config.yaml
num_hidden_layers: 9
hidden_size: 96
num_attention_heads: 2
num_key_value_heads: 1
head_dim: 64
intermediate_size: 320
vocab_size: 512
hidden_act: "reglu"
norm: "rmsnorm"
norm_place: "pre"
norm_eps: 1e-06
positions: "rope"
rope_theta: 10000.0
rope_fraction: 1.0
qk_norm: true
attn_scale: 0.125
bias: "none"
tie_word_embeddings: false
parallel_block: true
init: "trunc"
init_std_qkv: 0.0489
init_std_o: 0.0
init_std_up: 0.0489
init_std_down: 0.0
optimizer: "muon_variant"
learning_rate: 0.01
lr_mult_o: 4.0
beta1: 0.93
lr_head: 0.00737
warmup_steps: 0
schedule: "wsd"
decay_fraction: 0.79
decay_shape: "pow"
final_lr_fraction: 0.05
batch_tokens: [8192, 16384, 24576]
max_seq_len: 512
doc_mask: true
train_tokens: 123000000
max_steps: 8412
dataset: "wikipedia_en"
Each number is 128 + 24 x the weight over its row's rms, rounded and kept within 0 to 255. Layers, rows and columns count from 0. Numbers have three digits each. The size before them is the row's rms in percent of the matrix's.

# layer 4 MLP gate, 320x96, rms 0.876, rows 33-55, columns 0-95
094:171168153144141113110130123123131156134123057113129149101136122135163129102166105128127089120140134135126111124101155159148124115127147108109103101114082072157156126112160106118107094110126095091162133082100144146119126132149168155124120181141127158143158138155125127116117158098111096163
096:131087119131153144130163150127164087115136174124128139131156114139141067142123140139130140094168136165121114078142155149084152143118119151140150140159137111109132133108096122067172134129149133139093136147122112119141173147089134133112169145111080153163173157121123113109149150126138119116
093:139131150159124115095091138134130088145118094092090115113159134128142131136097135099073129138126114138081115120137165127090146105085096103101118138143097091161134109155113124140139126123172159091136139076110165116161131168152143142143123097137138141076132130109090120099103114129168122120
099:117129054111149130126116151120124149121103132110125107124075184089083096137105148110108160192108155092148144145156133138122100056129121169134128120128142133162150123117143133146124107089125141125144140126094116123129142122115126134078133110128124120152111124088144140155147116140086101121
098:108151166119086121107102104117140142126129120138154137136125081120100138122168095134137125166122156131141119094137111170108116136146134120156139156156098123123136061124108089133154156144107101156142140149117203107096137106123118117115141114141132134133132140174181148092094079089123124134
095:120171137103092138137125149113132153142120195138133163163121147101143126116111108143098151140134093132152135120130143112134110131107139170166109109124092141147098088137165138116143123140077108100115117141094168099120142148098131117166129165143096130139142091119172132095114106164083080114
103:128104138112147150157125126130155150109085098106167142116137167099096093109138088137141136160138138139150124092152120137138125150106155124132107118166138123133081076168075148116146082103132174079145123115123108134112123118099145148119122090101133150113150114129136108153113100130102178170
101:117125092110161149096138103114081127148080162168149111152115129080128121152123112123117130130122166104170137133101131107119111124162128117116145113121142091075117144152110129152094123110149145138137175130127117097159118116097139184130122120130126157083134118074097108138115129143136061120
094:162132128121176124140131108140135162115116155124099099132114139160146135131141165084116165155157150123159131099113129172130117142128157106156126140130112146153131097086141133100143094110143130106133094146094119141119172187094189122139102109155091127139113143130118167169107164126085151124
098:153129134142085135074152156144085123140124128189138138097161134167131098142100120105127124163105124141142147098130137150120096128138113162171083090164113158141090112124150120105167160132131159072096129119125130103104119151123094118139144160129126103123142159138115161118123111113106153091
103:126125096174143120131126113109100128155150129109141114128104112088130122100114137126120152117157149166119138163113081133127135129166125131129113077107134134133162117107117091116144088109121059122147124158106168116145092156157127106102083098137152156132097105106157115188104143114117115082
082:101130101144118081124140125148167152145080095121137109083127153104089101109127126134153175107120174121147114148122150083124140057126084139129132174151138122168121101121157115166142109120129099098154135124120137174126089117144142136104130154118129142106130128116102092132123126115137111176
103:131087132166122111101151130116147081123142102096158141169143111158163172144104148126137082140132104124145171151080131130105139098127101111104117163097149150128125128144126149108093091123160167087126175132121136135140097131168149142142112095136093087082117131116123093145123138130101119129
101:092120096143125113081126111124115139125118188094169149119127128113128142129096132159085104148110121137077089135177141090100123155123112136127069079152115091135116097146108109115135116096112105090127132079096123124085127156132140104112115120134144151105147115103138144123157129137149090122
095:154172123165110144132123146125180136166141114098153140136146127113190144158122094168123093118142161110137081115126134114107079154146119144120110121111137135136132100162134107159159114161122097103105132126136111111110143155101099122102165117102122109166127109139092140137079150125130191134
096:120135146118140099097122137121127102170122141146071148131172114153118122109136132132137132127177119100140147151136157112086142138159131113120106130113148157069141187127083132127127114121098078082148112151154118099116163110125160135107156135110094088122097131108168139146128120088170124138
100:103119132136120139146132110121167160109136119139144122126140141163135137153115158154105144137098134135129129143157127130129152173099135110097110116069113116168153062144144140182143068129097086156094087154151172136100130108124138129093144099136162110142118145165118157137128154128104153155
101:165129119167106127086147156062143158139139160146141141109148128118104147121147118170146115097138116111141114139093108116161097106167106091163094162144072110136116088093152118107120136121115130143119134109153086114141128152123163143156097140114138156157084136147099099148144154146122123108
104:127123165118085170177131114115145148130139169126126119105134100096109184132116166153118096129132151097149122152103100092091066117125134141137127101151144168135143129141101108143130126101198131145156156159113122146118160109159151132111126106111113130092164092119106128100144138137115124149
093:123129148115162176165117130107112124112197164138102154134103099148124120130150140126096150138137099158134141104126129104158135103121146118097099172123109086153135118155081107125119163166120125114140111103137149143165180145098102064149107116103107112158098117113132139145112128128124171127
112:165134141140123106135137143142136138107138167123115122111145151123094161135093143165142164151148198118113126126121089101141130099191101168128126122125119110125113163132135161101136127090112160106126115075140137124133148126157100161073115095095101164162116139154092141136092146141131134138
095:102110112141151118118169167152149105123141108137134121112106086086126161175145136125103101129111138125077145111124123116120123130080146119138120165089085173128144127130096102096082131089141103132148141112123094130114144093138125168119100101123123088146125095138107170120138125147145080083
089:116105137095114136106147117104151176114105109145107128141097142099086110090108135114127126126101102106183148118120126106081071118105114109132145164114107166133152119149121137113149138140120071104105126128149134137109111106091112126108093105198098144119147102102116121114143141176109120158
# layer 4 MLP up, 320x96, rms 0.977, rows 33-55, columns 0-95
102:078146113125113163158122133165155116156139147157139184155132119102133130127161104133132149102185133092142112136144132128130129136156164124140109124124124146116124089113139131117120120138185088121180127177102145167165112159153150076149124088160104138094132144136130135148143132095105156135
092:117078133145137048097132138100136070157148119086115120131153120104123096142142138110122134111157136147116141131138121105134148146120100133126122072116137090128127132095106126101142114092146132120104105117149148088127137131068157138125125135122066084121139102126122069142130108098139142118
093:114134140130136126113146087116123154136110124152100146147102120073107125089083081100152097146181102149101100159158173129127147102120124159134153141136118158124120118084140152151124159127150132128148076128131158135158112148130132126116090130138159120110106079167123137097118149124121179097
099:130140111184130071122137098134105135144118070115117094147097155088108131097112123103144142130127096146098136155128134120090112086094092138128152144130138093136166093133086157109140120115143108091128125140166108139134089128076155116136084093138136143125138162100104155128115150113150134143
094:143146134125167122155128166087116121112099150133155109175133112178122152156096124107153172164124166138152112158165119108136126113142131148149100168169150113148170161140134134093121143105147130092137105162106159142116168160117113150114142091150129115138115097077164138153143127115119104115
099:125118131132104134113071134137108131118164131110128103149107153136140073155133137150149132098157126107097133116197090142107113187135119122118084116100147081120154093125115128123110138160149110084110120136138175094119107146171142119099157139113111121146164142136101156167144140097114120128
105:158161095139125147113140108142100156174106148098146073139093124124125144149110130142093161119113123179122151103143178140149114125099124144130143119130109106119130127124078108079121113124129161091115150098143143085163105078129134118121118139095134139117093139145094154082122156144092100110
098:141139097112102152115183192121133140092143104131079123147111117121146128116137110121137129109152143128153096136167140143119120147095112123114137116114161103102161129079201120120147151122136108104159123089083143127150127106145121135116110080140133127104163123111129164126133160125136073089
092:127080155108145114140096170142174169110137097117098117126075142105118079076142114137133121103138106135150137124107148098136137137132105108121134136120142154098107132118109113157123113130156116150128138123148096098084149117181154146115179136104161153104159093122084138116116169169130127123
095:126104102123146140119105100127131137123149144126113211178136130135143135102149163110092101150152163114138170110118112173114119121134143149114146094142112109108117161111105114129123126103090095116100145142176158140089131087147072133126152154137142177151144115107121141086123140145119115157
096:173122104192166132127124120160133129139166135131117129155101132118112113101125113102096135082111155113136171123110116086162157112129147152109148104174116110117133138090136167082163127104125124145108061127126151104142140122146123066136092133118103136139085133129144154102109140115134119135
079:163150110165140120142133135136161123106095139124097129199084134137121085111093158133109079126157137134085100172097133137132139137182144163064102105137114149121110146106091115118127129139110127109117114142150138123107169130137113154157128158152135127164115098124156131146118128126081119112
103:168133103143127092101106134147106104128105150138159105103102123098094111072176103149095092122162128065148101145135120139126151158120151136105129079124128099086169144152128139144116140141112151114108133155099159140123144127152111140142104126136145177094089111172095125134123132143109132143
103:036110132118148131156166146127153120141093109098142121122138122137132146173143114137109125143116147142159102154102105177091124122145118124139122056124135138100129144157110157133156116135138120167158078123133124114137094172117155108139153129080119126106112123171121136160148129128130100147
092:093114120079125122125157101119094161093114109125126153135114130149113129123140180125149159082121120116133121149146131146157109120155128150106172130138108171124140093036139129139087133115098112147126119112094129145172128147131144150130099113125133140053110121113149117129163120131128096112
098:112093086121135098111149183148121108105129131139127126115130188126130155145110154125124120117136104079164148148149141134109165101139118077147132111078117120175138155111186154154113132116135121111142113127112126149154123108140144127173153084141157092160152159134160121147126110122153169143
101:144152111126126123127126149120139150150114102100144151128166140124160084086122119116108161144129106178129132129109122106110128123094116110162102150107103152082131117117126185151117150123128079171096159135120118101092117147115095116105127086140182113107135130115133161139162129118101192167
118:088146160109153142155122113170093069104122106112147151153126117150159077120092128114110135145160072135139147132153172122117097154096151149103144139109188143129115123175096143158118119124134126125104113138111120098097125097135123109137144132159124080113178140142129159133135110136134147121
102:120111117103120101113099129148111111114133153156160140084136072156140167124129113136140093101104123102147135134160095094110150144136134113152122111166133151105104097143150153124128160123096129128144087108117085158078145134158145132143176142141110178115105115089096143106153171097164120125
102:118051059141169080096125122102146168062137124120126123129167118138106161121133103137112119095122181136105122125162114146119117165121136138139118136120154113105149119106130144133146101141108109122120119131120110132127143113174155112194115151102100132151105111133115133135095134140111107149
106:135151140144072175091123170119143138103136136162148100109092115134110113135138139175136149125127126077140168132116129099108136116137112143154127136124106192104119110110106108143155121125082133100161128082119140152101153155152122146064164094167101145112146128128142155121143136108111119113
096:091101118115091113109082134117129103150132119108127129080125144162120144086102169093186154113117121110119115173125170147151110097120117162110142106103131100140147122150167111111144120159132155103170134130111151139156125146135102095104137126125110124111170113143101142161067104133162143145
096:168137123139107110090186146138118132154116128142122143173138097145116141148171155126100150089162133141103116111120117142182169179120131149095142123154124131128138095173130154117101103117124129144148133081135144137121122113142082148167172125088107067134114144128157131103131116142153139136
# layer 4 MLP down (transposed), 320x96, rms 0.438, rows 33-54, columns 0-95
102:125095095119118170099124156112121096128122151133144110087112120167131126141129133168145148144135143102145154117081165139113137185173149108124109148149138128099131135136102128087178124154140120104099144075096119142181121129145124077141120120100107162144136109126105121147096123171160152108
090:163134118151184128143124139126138084150088127121125169117172138135120176136124181087125172117100090138096129129132175134120097116127123140139127130114152136120123136076105102132130108101068138120120174122119115142141124135108086170179117124135118168142142102133125155137110106118120089120
096:097167129108103167147135122065133094127106125127108118116139105100089114131131111179136144165099093107133124076101103099124132116141126142125111063118107139134120136130116172125138133117087084131122144164090150129146139135131096131141190127111110148112142124095150119148140113158080114141
103:140155116088142173100163180115151146144104090135146126120165091116122161129191143130146085106120159107144139142140123109152099122120131133110132151086156132084134095126142168130117122115109142137131119101074103155119127128126172143159147123114119106119151097142087123146123085138100163110
097:118093101107167115097095124072134144155134116115091122096158147115064152151142151135143169137152115126108123137184125124125110112094138111156122117103132141110110080118141117150136127120138116176093146108147153114090101123104158127153162157163115128100131130136128157120126108156143191139
095:133109128124127114062145139138143109106118114149133134127140126136152151126196163091107174102152127132145145099106124099201127152112146133163122118148140103157136155107119099157143152099155138136138080107119145120119105121129077118163149136121127128153085099101181105148146125130108151143
108:140135130123153135156122138092115143103138128128157140076190088112136154150164149125125172142130151110092137103154156144143153078111140128114130131126136132121075158141162141135098100078117087163136151153108100116126111128096130139143100146135068132140142119118126149126118148121126080079
096:125169135114155100165127083138132119129097129121068168111158121145107156107093133147150121130117124103123094122167120132146107136160098085139086116108132115125131133152091091110139117130154158152086157160146121165084130113160184108129142157119109134118128159094148157108136113147125152093
090:160123159114149109116137138078117129108113084130097128137145157132133088163130144090129125163125162106129133150111130111127143175118093121129137112139151132097111140091135109113110131092147129189120115149153143109115126117160121136172104157102150124121124118146052153173090178097144109120
098:143123128131135116114133128097138118104138155122142117117104120128152091085112102111160138133139116127136131114113161130141095081095161140082087132149099179136117139085105134114085173096167122126127147151096106109158103092137148127165087091123119147099096129127078156156124098134131127175
099:138138140130114145088148124069135152130092147096136107130145122162133124136129100153146090136157117132100165098136100098113139159145152130081076137094115153120191120126164139133120140136158114163125176114107132147157151140096124149128113192135085120121130086124157134116092120125123134113
089:130136124128124149109157095114117109150133088130132130122167133097150127128127091145148060115117166121167109148151133078142092145110110105131150113108149119136110090144136155131174116134124160141121180097078121114137127124138129140101132065100103151089120157127124143089139163141126159087
106:120103103135100107132097110100140103104137168125135164118140099141127140166138081159128169150138183130134132161136123129124093093143132104123124122097144137122089169118103148147099148100082136139106091147175105116106114118149105117119135156132142094105115159115170115084145153113142162078
109:152126127122107114136117138118091175123163086079109092128102158132095107117132089102134098120139144137116144148124124134121161132092156133143149154116143145159112123132181143121122129142075114108099125151078135141124147152148110121139110101174169120165151133160129133161076175108145131167
090:110084135112105116159122107105100099108172155097157128146164143134183099110119123123158170137083130131130118079143130131135096142150140163145141138149150121130162095132180128110094142119118117161101132144173085138118159126107137152106144123115104116127138162101119148108108166152178148117
101:129091160138135157149195111105160136115162123122133115123113142096119119122115123113141097170122144091082111134068106145115140099105129128127108103147149173127128115131113158105102149144122149125108118150137114145103097136149090130125126161116110201127155144134162095145106115162177151147
101:117119179129100116152150104126151153152106117088126108132152103152127153132102129132106143116165152104139129134086114087118063117132116076133112111115150140126139081125158113168149133147106130131072125147078158119122121116080099142117115087096137109101098136107147101132126176132147140113
099:128156122134144132115131119114129129106109157134127135173115120143158117134081120105082149129095127107113149109128155115102125110150095145150165159147152127146100140140137135162145122132156047141114117112133088133145141186122173089094143137179118159134110072125154152155136131085143124135
109:165147127158089074119080135079108108160120101177143082117104120124114139144129147164148120113162149060120129128109170155126126132120133158112116128143137122130122126109131182134115135134128145119133137112102159137111136106144121130171115137113080123120091096169144138123129115145066152140
104:137148121142134139137125109131102133155183121125125139165100138106142155154166152133114144110057103154138146110124110117089120128110108105137116151119140151136126088127124138177090169144116146105096094142140148124117108152130165048125118137111132145118097116166146086153135146077136145108
094:095129133129090123139118133122147130097165148110106100133131166132128196085095087120169160131150129158138170139131079127107197130191159113134158128130137119099120167103133109121133171127141138136129118116126133140102093100119144133073142087123147154125106127127131118113129126154130133147
096:136129112181171080099122143117104109155109129124129164139137153144122128117142108115112113108134133139183108174124134140175187148113084090118141105176110135157142128127158134121148171121148109135115159153101137146107149132161103164133133152128120140139130195153143112140149089120135144104